{"d_model": 192, "n_head": 3, "norm": "layernorm", "rope_base": 10000.0, "rope_fraction": 0.5, "bias": "none", "parallel_block": true, "init_std_o": 0.00919, "optimizer": "soap_variant", "lr": 0.00684, "schedule": "wsd", "seq_len": 512, "z_loss": 1e-05, "train_tokens": 157600000}
Each number is 500 + 40 x the weight over the matrix's rms, rounded and kept within 0 to 999. Layers, rows and columns count from 0. Numbers have three digits each.

# layer 5 MLP up, 768x192, rms 0.286, rows 640-676, columns 0-191
480488512514514507500515511507489515449503519388534524514504531474522464433522460552510407528501479548512477458494477548537536555477539516436449494488489518424557509496511488476464568498403522457486488497482490462431466523545536495501515473431489483497485528472527501512480524400553501484471496445489463463602487527485522532493460530530446553524551512461476488499510537542506515540564562544549481468519486449467569564455562523480587498522496472503526536496429486517491495513542460462533542425439399457532493492448493487495545498443522470489529501561455477510509520452483520537
480480540513446533562476528511541530540550502436530532497498479557478581528477431454430433480503535491502542556482464489498458504517496478503509489488487473489495490474507499473502496526483449571539443483512545618449479490517522548421529504501502509479500479499441480530500555585467530469471486470478410519463518457522461539474519473495480558481469574483502542530589456548479458561401515435509526467524500534458472496487509436511515442497422454511507525523512545509510491529480497435522585510573528441451553392514556577552503503521482486423434525517533482473529521535451509571
441483502474456420513474561475563479504477516548535510464469457493573496434534563466548537561529451528497476494519507448509504499493506439489523525553465488564557501466493435531500458482525506530497471479425459501555470501515467552528492461444471504482507513487539504534500470612431538472504508514438483536516431428548507503462432471512466511413536524502454488378531457460561459473406506510527487446427513524548482498511493527392450544440514521478559522465496525522500496515553557518538468440496476514579568453505505516441542508448441501529506521483440471512506472503505520511
480570536526496515476423497546509448439511539397503444493492538536523545532421511525523442516564508481499527427461521520605391482418441530488570522486486476478484554579528560537484546473519422480523531467510580454486533545511558458501427504540463492398580552470497426534446508534578494497477581570507550559441516469516526571534507525587450438441460436584514520550533495476475533491425508457512460538527487565475460509561463548510468555519452513461488462508484537489546498526570562440488503482413509462494559477599517483483556536464475501408485476527554473462468519462539548467
549431493523492478540517481489502536506522433433543520479548557542460580575477518467504463523559470465415492478485474433562497541477480522533612545485502477514501539538510465508493528617499515491450503483502530492522526461521513487421485511554481517475469506558465474452510543466513553503543506500497430601456461505488538481525448526497560467502510457478564473616521488474480485520521456515437495583450503473494520495502576472532512513531488557452439494478494521476541511516528513446497536491555452469515528476532478475421439485557522450506518500483485522503531486491549502523
497603512525446487387414591539515497468460466518541451513500513552592474480467497488472528441516484462439490445434432611467483477551487495532468484527521515477491527540544437489485501471482471471528588572529484515567516495512536547517476542530458482488506443499515470480504533502531498516489506481508568572469509487477530511502537475475481458501501395486527464490479510483507491476499426504517509511466456452442525485501496562508446526545493530542519480460441514421499528534498552519485524518428593413541469531487449504467542470490481490556468513531494471454462446425560531506
549518513557391586539457445496486435445472504504536531436478536516533472490461526418500550506463466483484461483508535458525523490476442413459572465487510509546427498544485480452432548468477524542493470523495488604498492472461539504496552510510478580573515500442491466496484494518507535466507435512531468488464563499549487557470502415446497456522474474468473487513480498524553513489559511532530459527491549562424527482536484430489504466464460516454523446432467455614492471545546492529530550505576501475441506494522438467525474554464528550519535470527466545473471571535469552467
459504482579503581525458553509466527443481495462508448493577452572481541532509524483548516551471517500533508462498536461486513464546432528435432483489524462498517466539470505486427535468437458448459504454585573453442485469565513496478531555412478473607459510502496521629528482458544463469558577563547413543446523489461489490538547557538451456536500497485518488488493516526547447518512427539431413624512490492501500487477551572527574534414511498536562515537423536516487469491535490425435477513504422491442494527505482525535425482541511436569540498548516579497463482504536477533
503604519576438480476422555564495498491463539521507459445528455452502559487534396474505515532556517504495562522544463602496486499463458522471519511532524535469551513445454493584468524526507508477523517587418489515537456479447517545478550467515548484453546519458530491574550488469476437549518513495524538440498497533514485511574523428541459474426499522535450492467489516497531573535474491521421574460469468463520539501468481487536493472455530517470472530508493465476516526534470527500512514529421485485513509491504474547457491582488451464498559529458473535505489412459538545498
452514593477482485480481461464590518513431473523491474527506415479526504543486537556513484508519524480535517490570459479459449449488538519507548521519485479443512490508542474445507531478528521445462553523444463487442489476441512527477612525444481470536588497542522602531600502473536496549478552584519464516427493545504421413532486517512522465372439510511468428504503513503523537496532523478469409497464552462465489452456579553464460458484485503506499449600446551580492525451494488485483503479501476496547480531498508534467403485529511494509466480585483441491552495528414546552
509517483489440574421535458516500469503564497460498438535498503459563571527467504470450413496445513403511505529495534485444459454498515559465477530547516548566542522529456452458448459545500517469425493455440432451495529528525492464503557430464518511494487526380520473539522469464490517486458474491557527524512534476504479620449522548523498527485531454473467529517507454515461565501511488483505523522482466498466517556530511486488466489549592561563474547453457546540444474510411501500487500473493501519464489523448480457506531541431559431406459426595538473446538480414553454582
548502576487488492511510491377506480515600534523426507440465470475512544517475474554494465558443550554510502543497467488444481525471470553517552528548551498463554570513516536470482548535559480513458551549407480510513513457469492538437462499464462447484494488486511463457502483541490496513552540489456466428455605471530520363517536480524535538482501547528427484501531508505513516465526517457497455502488438479514453502474498495473521509584457544542556482397494462437507487516424470477509572494567478497510492498546506469536484550539458474460495506529498515405506543505558461501
515471491493506514430536540498493456572456563482525461453542532527457511425514435526463413446605485512415528506489507485511471515471488474482507479475487547417570534497497581446508498567431469480529512528526498531503457504481520499523528470421538501438547497481558467472529442513513508500525487528515503487472476534441517488505564512517494483508478432537451474445483576525585512486467507531515488531453456550461584483451491454542560464539478536485530545467444534529461488463480525519389508562527501462587480441555454505479441498590482502439485448491509491476499467537464491532
513428450467477592556489550485498402568520514422440540432479496526482519531470501426449505532503509551519531532435515516553550487445482448500471530534451525524502573510535531426469511503505462506559501569550520486496522444458493462531481415481544524419489516515500462528547531540490503449541496526500408476518480450486495514516499529465508441457536557521456506445533452508432490528513550532542497427508532491462514543497488578550536448400466492571482551548491477518522477476544494493505564486471461468531558462496590546493536460481449502452489493572465501489457513509457506478
540486458507422527551555449485542560438480454554503459526472454429459518550513508472532433488513417516512559517464453505503511480495484541552527522568413567396503487530479454512506518609482485552507468566591489594554459557427523485506455531479517468535489504433516536493524433490480502508436516556658483504505480498505510543539488523363468522503502477463503389414526594533374514495488499519460475490534506455416473527502547489455542459546535443425520528547535453523502512461506589464475481496543543452441499457502460575503499501461466549487467496582497492527535454471486482527
499486453525443510481487461556532473536510572531484504488431509530541394536443447499494511511510520482523494504467517486515474540519578465501481511495546470571458510479574472529532487483536535516461552447487537526462517533504472583525547539574516480485545512576464493448490485474397498537491428422563476476494460528510489531475524474470504524493582487474501392484498477475513549547483433449517512454503450545426556517505458517484510507503542467473460600433521387532517477573458524515497522530567542499479528516494504524487475515467508510466534449520542541384487503492554557456
487478503480458501454536543478537516545509532490515495488527457528432482489489513479571531492584522475555537570504529429537428475507508494427521565452499486484501463501520521526565470501475550482446496518462523438444481517406454499494545537494515509510510553471522489571515500472423476496509576518490491445467505443514498530498556507516488555559493466469530509498465453445509515530570483489536443470479510473479498502428434527425455416493545586480535565488499545533538447526466491421545483516594553495488522510532521511475492400523445505514556552536500497431420493523480407548
476427520530511443535512485494514509537459514438503488460545541515477439544481458475545492432504506506499457571526515462489536430463495563464612467532536449513422578431551520503478512521528501470524505471481526488530514508544524527472520530490509450479447550500451476509508504517491570467504456464464484542494479462443516481512562527444495506467451512519554501468462581550473471452570485536522445512431498531527462508421476413565489527455529528490473521449520520481541436506502466494521507590550494489512454528444515508600469509539481469578481512508512486495420504447417532471
541491560522582474519480469497484462450495493507635510565546566435539502535524439493463465560494534535561538470420510577575506487537499504451510455513411488422432501470450526450510474516473461480455522516482535471477546473579509539522510502527492470473509480508507453515498521465512483516514532503396503479502538499577451500553448469508492468522573525603504510508487581461455523496458464533503525500547542485505557426530449446439452505441504517414435529524475470465507475487462395500506459499503521530477545537490428489444543592410481551495475484465493523475562528478547541517
596493514519591472568499569500455503495493431478647486495551520431471542477476504485516483525506476493477495499504483504500516536523484537446449506436468577502441519540420517512555540516479500515556516567485519453503482481544484521514515504542439499513503503588574469508431492571444531460536516478546563463547505510536524500510492513487527495531536575503421461464471426488493508540458574561517538505513496521478489569493576478483488513540452527542505484414544472499523505493515574496463460476508452550434537555558432482461519540474531478507524474518493495462545476488520478487
477515518477438483493473556499477494448480547449449466490453427496574503453426516479492464475496461532515468472484406507523489514461538499456559483519498489500468553501532473480477466547506469430515469432479536567513512469510533474480495451466508467537466492588481515585531573452489406458464522426491520480420492489502432472548555475588483528517548520525559549519513439556449461510589499452484445517470604466490530572505456489515519529475433410453432526460489514477590535536438473483598558463598501551519511522464505536532476530483563567455510519524537486555571452501449559475
502520460531473484485426571461469520557476464486466467486519511541434566484445523430482450491522525428437539443392537511428474495491563503503546478538552550461484466436561540568532469548458483557525435564493553544487530492477506541532508500460511511466473484571498463458473469507509548490426490541508513533479540467523457494442494528592560464526462512509494521480448478521477540541512510438509493432481482503496501514517492506458502536462468487528492475502498470501536554481481486437517459447502524412583517486559544428522488489439477552474518487550418505513510474509456473532
525466509482488484480496547479519497567441576616478529496533529570439460477509437516535466471500532511452565506470444578542549512468493553548492467561458507470480510498499543494526459528471486571445491495507526499505494536496483558517502471524527503461523545454499435486520454523524589476480435420475540465426501457548398523496476510416567542501597483513491438424498445538524475520497516539501522476558502498495565568492472434497594510468506453513449504478524494535456505608486474479477478543496515470508511525453546472594566545478530516544522464442542517530473517488363601536
493482419572553530509500539565455471510441500538483630516451454509544466487478482452532583457454384526496466526522509540536473450546505458539475496534492476497431547454513432376444502532512486527514484513577424513491589536552515517491537435472550540465542510551431541512510463440486507514467479511428463570469460502495547574445489441498507489497497508521497507469492462461579481542508584537442458500554454388505481511530464512497473551524520548518474509495456571520486566463470508477501480485538458540451495487523508570504521525530506529547445479487494524464494566510574525506
534582515466503544511484490496543432484557431524537462481547426479536488396516497516493541561472507534459458549487542447402529525577523511461568505559479520444512508427540534460537552645530477509522551468552556497527575476466475558497469533608490528431494524496508539520490489468528450539506567583497465502453635433456499520442470487471489413534543531501501494476507519455456530494501493469585504470496504483455488494523542456508520484447522551420502447454433512469453495564534473488559466521482488559495499477464546459393525403532441525467505489472510523535475468520556493532
489533530510546537451487519466508525509509577539442496522492492491504467534494511478449538491492458407487467413576504547451455563482508549533510508482572539483537519503488528509515536512519469495478561517480460463473499424486502509580555463455502442477491478595449619423534468542422521503523500557483530564480458427453562472448493515465470487504442488534502506478453523574468489506517479513491448502456582457416512489537437486491545485539435489486478487424502462482541507529446528491455428525472525520471436532491562468491469490460494493482508543502489569492472475547525562515
573489502551513488499485585425494386551506472494527511504545527463432473431527484510592476504472462559513487458519468524515521480548524502455476448560564536504490472444506484518541570501580427483482527425562471492456521507524447513565529546581489546510466449500541455513414483493492500477456523529524460398519482490464480510454518564506413469449539508509443520516442514529504479510498500471449492466485508550413463511462514461516497487532503516484475404535472553433567479467475549560463419501489492496474487424483536499457429495466585526530535418467511495459516504440445498501
472470491481467527466562515528503470494522444477466505456488439567509497488441605505543569441558516572561492555429513512512566487476445471482547478531553465543511522520504599534453591495538509472496512440492475543486398538515452498532455429524517497452512518488498479484529527469543488446528449501503544519493507512518526453579462531445440549499458538503457472442510473542512498530470483482448501492441502474457506525505508517516407475540455494506591467544549523443480498461501517485532481518464448516453566526479468494551486507413572509481500482515499573554504520483523541485
462463516476528501521504451539503517566550540532492562452502492539498482506440491547582503477510499518418460506534487473533486526492506480480483560533535568462483516465503498482509528443528505534542542467509484498498526516452540441448447517566502501558466442534412512510521499550463474569456506519499546475455539459537546480455489484477515493402447518521424449518533486473477471493463460524533545447407513467501496529581520527517497491522529462463465494497467589495481573506489525486505560495529462462542516522491533539423514487497487454554527417496473537502505496535566556388
533531474481518539441487399504464525526468518446513431488436477493523474530491486440526453518489491450501471470566554439510530472448459480470500520566520572483478448447546546515530502479516527474487482489502509531481526467512483514454552499508477536466494451470517440449512483444477541526495534459521569473471494510519497504455564541400458547514474509511458470429556524476527501536483485571477545558502507516471567448494495512537484463531478403545424532495627508518484525509452488526449502497534441454504478497537493500567549486501500465516509446456429563553519563452494483519
433528492573535494458511575491484432486549506529456378495469491464534517469437558587535516463474464540506385504560460451542441490480527513528416546479467533544563528525506503487510448525468514529548450566505531503463506475514470482472471494491509488527440473444529539525461567468482482474518485527538535554508549490483520498511474502503551468599526549553467513533481488484536531480528464527521481495555480495548444537462540587583432521493472521509501446539534520417481491548594538496510518519525538535455421533465488482475482505480530494537538460495505537459543491427527454402
490585601492495469372577495538471466531491516510534470506440529490471458539512513484488479485542441513450487503456546579551511501547456500505497564509505533531564592502516511490526466587491534496501578470467528478526480487467548508505521524464487467534533476485508476558494489507439515515455570512505500429456525529511470451452447455451543455514548530512524461467508518495420456437473526545488541440493511504534455516440529483502459489517533497565468507485530533539507491505474509476498561466541499445539443436553476391462488425601472467481476537492483493513473459519549430475
495463557500566520459486502534475591456557495422562435529500516510478556519433538474537499480480505453539547508478541510498513494485547556562483524571518504514513519479526512532453527519476473524484484516450476516468526532495469450385436530560534498519521495463464450504498522565472489447485514546518462558493457463489479462534577511548549504585440507442528537490489496485527489490436488503500505509492573482467506470512575473534460438507532537529484544490487440478582504378462480454532470483524486555483444462478511500472446487444462518590536497529460563498462440412530559549
566578537476455473474525457545506468502565529493472510585535530569489557485443496511494481508471506580494477438580566476478460488477461458508462532484535551499489534442523457475519478547468489424476546528531468620568499504570471499471501509514495431474456534538481496508485431520456370517538505446519506452506461541444524593498455552466545503488578495435504568500559540487540416456575447523500486541526520522461503542508486512524584488454505520561516498580545439527427510505534499546537479485486456478486557571494441420499504497444511546451529469454549453511528525511455524470
514549490493477485518485402486532475478504461474502506547473476487499519546575534467481461576494449489451523532503563486431500530577628498482492531472510592532542499484505430467458492361476546402493520527594516508484431436536530497484490533525427504519503461509522448509439541496447528454439514552439477432465499454498394560452474474553543426585557472594529508517486462496485498476524471543506503542435472481502554478531529484502540389492455495443412602477531470524532574456476516508513487549450535542581548509497496429492492482490495513538472528451470487463485547511474530541
544473483492515532514505503489453492492499519476476514480441482436457545421537571482517480536496520517449506463492504487358535533467499516459475507557506513503449534511525504514453478514520464483493549525467550521449506565482512538500522454537544518529457489503477451442544463537508452517501549531494469467471546581536514453510548447498505486483552491535596520496455475478463445501462415494418557513414518478495534456510522524518482477499526533396489465580531419522423488549540493457498446519498516517471500534540474578517584472525510511500495540505512453482506488469451533461
436480495549529529425462498421527476511528536535474526525464445467494551522441579542547522523529521508508473533471512490475409504461451476512470492539504523500556484535475524551475549518505492492490466516496507583458512542495500504495550568525559444525460553452521505514491565439492492522455482488453482492511504551530546556598506493473508499484533440528472531466522472541484507503532528527414480493451448459437480507436498477466488480563506451519462600484451522475486512515502566477488488536495528517505438479423523519484493507545556479517526441463528506465515525469542490527
# layer 5 MLP down (transposed), 768x192, rms 0.285, rows 640-675, columns 0-191
467472485499470466554445553515516461463475450447493520390571418572537454527518541526496454469457509510553476510522482455556513556505441486495462468518515526512503507493487527453445585494496498488587489587472518537423513514530514537540480520430429529483469544548481455444427461559476438445469550585461467490535539437536530421459490437499468518480495456527547479495500588473554474487526463489474511455479517553543464436497540533558540516578461487478511458501467518531499466493469464498465584512513482538590445500504540470476575518560456467462480553540449521532454565479579500453
524476521509488478519508496462468552551556503452516467481511515541503445477534459569555528540569529476466498516473485521546513513525432458585521521492535476433472563531474530437499526436575516485490492486521566494523563539517567508467516514445472482441490519515441466497500509523495538555568511505511506496502525448476459473569547496489529478462478522450477541453436485516469485445526485518458487503464487503485472472477506480547412545514535512571558500491466428578451497482452539520560551477439507581542475541488534463489497468494480521533535451541524506536582468523538458547
452471466558506524504493445501457547454485539546537495519464493533444501605479455477452452474538532547503509484504498494492465498523560590545498461538525501403487500524509535436529472451474503511439486497529465500508544416556526481496482482470444584471482504470425507530485512454549509485475505509526483456504505576507520513528469483477632448512535485516525429453536560495523441523480416480471487492507471478498489476505567512518467445541470538481508489514436497500524509477544448470543501498526457493404557520438415492460509534520503450455463444529524481548514557479485551497
502568421413484469523438461654442477608448427547482536510499513480445577431538464474503514500477487554512508520482466534452434594473431567521496448467505484516479414486482519488424492531518496535487442520558525524523507494599485498589491554559622501440511518497504584421486547532548455494388503521523515510476535477503439568441557528499462485415512410595537574467499487511490450537546529525509449441464519439538513557456473487564491474495482497507542519375491518484502517487478484482505493499521404507532555460417505524499526493513474517534463517466554495553474549452508489515
521535498518430461520537463548491450433506515524525452510466492462575500485517505520493512487484514455475493473486521520481433503507592495481420492608491447462473476521527450507498503482523472533459448501484530513585511540515608540536543550538457495524455463510526462490464438523566508466446496573560495477511475476479502474498560546527478461536505505453495531466485527554461533491515505519521506480514426577489503508495545553453462515523489461512444473420488522476490490456506495431531508501483482428525472420483499571513516526440500492514487492590505525487451595456483493538
531535531536546507552446430550500531507502494504497517452581476513425494545559542446508506548436487467498590500549442528487437562534445539497533484492484543455519460444498495500519513426559460514413560496467517549516388432525524483455545510532508489524484485526464414508491527489482542518523445531540483429462545444439557520529510472458532406493528448472568437423498436548431530572526441488505517473439492532506488505503505478514608507486447437472660457547515565543448527570496577431521541485466497503532551546484544462515509530458499500499504539431509459481477501461477535454
469514520455497501502499436447500471466511445509463532502437522484595585523427435445576469465438515504475460518495563483485485548542460493498571500485446501438525439488457446484469507520475540543501543494482503549491565503492465567494546472434506490534500504467458530486452487475541520510489507483524466462451535529484564568459466489499566423502496525554438471526446477468549485493520510451509570517468576534449475494482544509505542497518465517515471525517447469467457523514573507494561529427499497533565491497423486519481518537433570651524480510402481546466496536539518516493
517407533557404557521486533376556482461539523518503512485531570547494516550486483583522514409520458586427558506511487494527435462442600518509469554446482494502457473460500467557505490441491541452482479590521381437508540519471541463516456469530472548435489533474567472561569458528557539523422514476498423453538495534506507511461463509536507553465520608469470491465489451547603474479483569488520552512497402508521485489499505535448478499580531481428438503448486447534459516418475488491506474510492509555548515502483518438449478496454442461524502512515542446490439502531579586483
541496510507459563467467528428519475501444500469483496436451525480479543461549505494506508425556510528501487562567500457540484430493514531559583503455442573508503490464427513496526521500399457500446477552504499503538510570501530474501490443475543524468505479419571425478536535503424536508471414460517473537491579521485503523514545391533460509504537502521511546497509449471583454433482529521576543544466464489478502502489514485450528467469517554537486545483497427516532524501473570459498529513548499521499540406455460442534428494560581487440437420555557487437464583499452485551
567434533495453546502523458478432509503541569514582517469471566490512501521506529485484492455416474489498470491500552462390429507496503581521502575544484567515399468548449549541469496495461538427513561524530574456536529519559476468472583512549519513471516540424461496491450527510418506469501498489484548449429489546407566455469544520473498459557560452491484491590410468548499522530499464561476558475463507500459467521523438509501547556581482412536464534492536527493475498479565515467467448518527471497424552504470535471537470513569440488489457546553556523502493506504592501492
453478504454493441526466629460588465446497471521507516423474505456513422523484477490477511404589487544472504452519499475426479569525476508541463492414487576516473538483543502541420476541482465520508551541567462505527435514507476494470532550465580463507484477560502531549500553585460510524555534490518538491536570503533480513554477432486502481509440533499573480429564533504496467521415469519459508444497513556479483551483486426486508560488465510565583526527467422484513445487527553578499493490519518532443521497611484548489478488522507567527511480455446525472524534478520472493
536473514440595528485477559523435577467474510454469487441529445476537467431484498447587470429449477479447531514590517560486426536468485446478484467546505567516478462456495504535513498512464465520497429483491512558471534432548479474488521504643501473560457429498553517448621567499463462536443531479480467443456411473535398550535556452575532446547471539549567458512465556559544485535477467460475452491533449552538578502471497525579531532505521518431540506505469556471475517516531521503497491505430522517483484406560539492507508519540510471468509564473522465491458477522525524555
519499529578460461463462523550449469538466529493513569513506470506536531472546483552468521538534452411481451501531488463446533455482479543524498548462549365466473443489504566574462437545484472524506498592508505479508531514492489486561484510450497481514545558454493502425483510474472557498493519506561471535498501515413496486480522467541488533441513477500560455522545458444478455478502478411454443523544562521495478538546523522480525527466507471497488428492499469519539453517605525469496407491497497470530494581468494494460443424498514393506518438534580508519455491454475521484
474494463471493467450422524511487521451498460473574537567457455498495567396465560528481463547526475508502525530525500478525525498553527508521436441467493613515456479449547567466589556530572477543524495461493506527512492413590456499551432535475487530520507481571500392553525482588480544569470574549530435495538502519548518521490437516483505527430521473531579485434536489480495513518501511529475504514488524491495454539496524505469438391521512535473489467442486504468454485577508496574530490538551494447504475509525565538492590461427479508507510495437432517528491481488487474492
504444538610481533523519448455481430433523512553453482507486512562514537535546450502497472537491515444510449517488445452515373475463548442452476495494503555462533445526543541483572445505445505546500434557556511475467524484544497509468466470407555560540527529551523515507513486460554600519486455523480498426480514574399545542457530479520511447469518436552463547546468440481503448496599505491535530513402510510469570492427491485445465440547524580432457491534503475504445479454546484470457553498556547478398467535488439459369498470413553481560521459478475484497449556597509557456
475502514475551553407541475456477522536471542548509381563531497526489510542493564558442442550498449528493542505475511454430416524457535502514447577507498493441506507478539534444502530524491474508527445436495460477522464412439492469448432489511495437502511572438507488555510472526560516485469509550453486476524509524524497532508534545546497555530527498543474510550548516500486512414525579540446519493519533457539468479519478492572499568466530533499509481427549489496412565449492523504435465470505484519538455435585462499412514442516494532497567535569512544575476498514571482508
471584488508599498532522516520529467475449507525497481462497536565496528480460516480492477424520500548454452539560586548537513461512521460484525522533531531480485574475540452513420429538479443513491476461548510527519527495496420527444559472502474515537437510482500418449461504504488495460526481487462512456513459553524488558527470473541502471543449472533583490500495540583518519454476444516457524466497531561564538426496470537531536550527419470533491536446486505417504508522551493426478406479508441471514481483493501515522497427538509431594484404476545551525505491515535490474
493509511486508504463473505439493480552509443523514554566509432495515468499522528503528555470469476405526499520451506486573470471556454455518534500471448513536581529528483507436406482468514573557461404515537482515520415580562472498497506488508479453493498408591522428514524567599489452459514499445514483481486410518525524477476474523510431502479513542411496417531606502459457512543554556501530528484583472463483523499529652519544517546502480414529508445510499518532455575504512485525532513488442553477469462507522498606386559509470495501500522467464476411540506522517493459517
429452528606473503539540586448464472441499488481469519466591520550456535544522482491501528427513501536539589588524479458563545472505542515506516524523508488550506453539445525515434487515606577540526459451543477441486433508469623530467471543462496463497455476479500507421494523524413518502465495501564465512465485531482460560473447461516494532508561539533477499426564475534548550404507561543536474465531526512534477454502501513479505439502523450499502485535536473444482507510556509442529518410510527554471526469506558483454541476527481483466425516435531496521533456485466466565
498518454507493471521487498439511492494446581505441435513464493502464550539475509542490427530514509505483532525532581567492521490477512456508526478495519414420536443546499486550495472500529456452463468506501551565491523551463523507433474515478564500559518534463450539515509514479489454474489546515463492517477476477511467450463472447472459454485553468513572477516575510473502442486509506508484487479474464491542466473529506527519520595470552455518470490513478524541504551497481484565466514557506508485529520473508512555554486493496500554539449524413579492511437530451527483474
487422504524494479531559509500439606476549502570488521444532535521500529519458480527477452561541512599531485504525549535600534447512556549486482529515514529607481409450491450476513490432482500482455462450537497548548541494493489523536555561497486560482547472507569472501540520565456573548491562484491559426461497491479493507470441523477395489522512430510492486443464534486508557476475450544501534522497486470592467485499476519516512467489535591492545525444469543587490520435474411454568497488502496446461522485549502499495468508481477517456456497486507504497441459460489452479
487492565509560553513449492479509476432548514490407532513523510640435504458543478473425494435509483498444528488425475484483567482459483507453501516491513458495522467506475563526524517546501559496475445463471425479535525507438456409543464453514564535483522523465474504534480469495540437518535517515501466466529524489531537517523478504435531526517471431511512455527529510510520503499533525509559538552519470534516561446543521531523541515510528497495500511465526487526492406518540477515466511463539515464548458490482550529471648502613489496557476537449439463583516439479560459463
510567437491512490488500454577491543499487459524518489477486497422490496501482547569505500549488526497483430485540496522476491589513541596570420502508547491453474383476501479496461555547418534450473485489463488529481512499510488498462478448504446529584501510507468490463421526436491460538425531543461489560468485502486499462459478504592444507534535461481520518436471509470548569541456547473597452486487469518543480505476508494473497487562466491498578472512456528498477503521573500552467448558554486516462524578461442515574498449485517609466540609534492564472471517397531553488
492387539502497406539445470561397418455487536504463534492486570445517456480457582501540540510521453580477524490475481494525479567612488511448425359524518538528537555458542565493483481491517493495467566535499502456494512528470550461535561531484479495415500479512450420454510481513527561455493464575431475494519574455506530480471514501508492480519541519556545538526442479532501470492467508476452393532488543502516449430490484500459466506471523506595477605521574473542539523487530586419489510416446538546483467480497512544506476542521601470469551544495448540443551516485514461526
504479566494570501518510470534458470546534436522476488450523472500513574457502504427466595492460445519542440514436505504510508527449483502501450485412538560486543499423511557456538491491493520469489538476490467448436444524506496537457451506529500482501452493572466506443407535565522529538461431520504521499465496511477489478523536490484496496509454498540468564480457531456532525502524480448436468444480497472514498516480421518476481479496507452486562470493571548528485458486466526513554499553555508508497477581542528448467497541537510525489487549520444477574499547478570455449
494487482462439474480568515520526426465458492557487486507481472530556513523418521540518549547521490446566475523484521473464468524498538530507536478538531531451497528488511475543415553466475512564486449562539515600515486523505469535424494475515520584537574454516494434566453427422476433588522521518504480454568537534553530478517484542484524455503424488455528478475492491508499438452499461472531466470510480480502570518472514542495524508486475504500566451528475498530483502480529506473472560494476494514491483500434479519570541494561575491534542428434541502453530520500461527553
536472469520416499408507544512466493538483492453508534427476474529504463418464446531490473493442534460577432466471495505480536465523571465514533567486543468499534485466401540515487458434514502509515492528531543482500494534442490515457470457527480529518473531511513497486524530534514505551457517516531495486510482487439466515559434507460425495573479520576547534486505528518456550420511477541600470505529564501448497501498529504572447393495474536484561497526554432541465499500516509526502557468538478588524453530490538451461471499447495447468445545490540514553471463477462496483
491515522488505487566465548552513505502466494449500479512532484480516420542510453516466535493493458514445457505501639445512493603509561423496514513561530398514545503585488486549577507539556466515476550493511522488426572502544501481473479498463522464491488503488557477494518516491511503508506459505519508456433518472579538526491547517493519495556434516486499525555548458463498496485504516542504544520586507568493463486554550521467435540496527450468482495534610565565466521481484445522508532457485548478573438538475501485435496464526455478522487576433429527526498484549602448546
520482470453509504509449532574514595426565484494549544413527518537534494536448446548489511442485459510487483443510454468510471494561472475521612515503476483553426432530502539569422476542428529534495524510576479537496474570501563486483448497563495501474578526552481533490446545501499556469455579473525535482477485459532482542476486478503492471485524481437502497478544516502476489518422518557577456533441492588534551543528496488473447446404506562525477451555492517532467433435482453501490481509495468477486499591446486504449525458512457432487483456482531465506413549496448427512
521558523545488543532527513441447465528511482450505498554498477493473478461504540420560422506506478492474451496482483557522537431530495489495470468476501522537462494495503464593564507478556513549497357438479457549472475501516434484480546540521496554518518434533419485500502486519532508474436506488528432430462582487532532532534540496453524532541532527524545548465482522522472495504522437471537488560520553405520439494573455501551484473507494462461497571436540549555573411482502486495480440506424473517561457508509516521568562600486531475456558434447474516490474459530513530545
422447437467501504511545471539566518556485444493604551424467441462508545380392558476512467533498484532509525541502471547520558507493463481534475533425527525540528446479573494480531421490547489522517507548541426486540507502429520513467512509476521479538517468487524438523524469539481484569540536509452500429448527521553536499579544526439453514561564454493490495466447529532518545496536551446551496529440593476503576511553464487490423526461506483580516538525436501539499461497441458540516480505511485484538487543499480497520469530540535537513514450546458481524532467511477464476
458503445532522552581512455465505537447469489537510559486537521530551541516550503511495493531539483462468469527519486502462532452422516529520493452494568447489445449534541455520527569472519516497540470490488549487480514528510515478508541527473475577554500511517531477503546507494523525455453498489532477526471535464553442519484468487562498532534406508453472530468529563554593558452572534470541492556460502481506515514516530503488531486586494537435502556524537472413465542530554483481527485515469501560457552460467553469440511466437506451554561485517530472514439550500471485458
496516455472441521512531494544488492500486520523463457476524474491558415433501464415472485453474534497483460495521572502515555518518420509468500572527560431483521513396478413481559480505493491455499476520441434435534483543457527555529465509500458546521549504516495554490419439477518544510494468476521481521527537554611549548475477504459466491490506464464485540487453487502521546456521473548544475500484545522537428516576509546530486551496563418426537480519462480534546492471522541493505467495486507461446468476482468533521478481501494508440494478507400513475442470566548573454
500473514470526521518437461467465488468467451500594523574516536472537502516521487454572468513573510449484561565572607450491573478510565514442468608462472487446455469524573521469492558514473535452512530493515570467567427471458587565484506542443487447476436488481494508534492489456496497485533452506517495431551551560504482521494503515474572510451539516525481504544482516497424556517542528490448507465485541506524460443501504446505491472477529500521488545536541466429526493450532546571484501484463468463432419486508446424404533526521441504500520516538495494483601484531529577425
448460483497496500501491530525516478493485531557496473443490492516459535513504490585417494499498489439555555419532565415460483545504487459550555526514498460502476478441489476479558548517552525440466525515479542443459606497471509581537518447516475530483497530481601452452635494530503424447486475483479551510521507473479457529510533447519536465530500411463492539487540531543565442493497461487499473476425553553500492534504532452466490467490517566511491490461487424568371565529448540508541488464457449527469443453448507568457493483482540434460526549550479518421536463530429530483
524511563520535406497470480515429502557515495484491445399496462464468467551545476535580483473530556512487540483524530457466457536455474497537497452519478580453539488421445432510529454512511491451507519491503504480447534493457563510546508523486495448434545557497547520486497533477544552565554429473494436486437498476519521520522479570497555467531504451592550500522605521462488501478481532501530420528534560473552502498586379476456550520507471481525432486489554476477506497454533499535507489521555421603474522518455511414432417448473469515512465503540447484493460497532479451472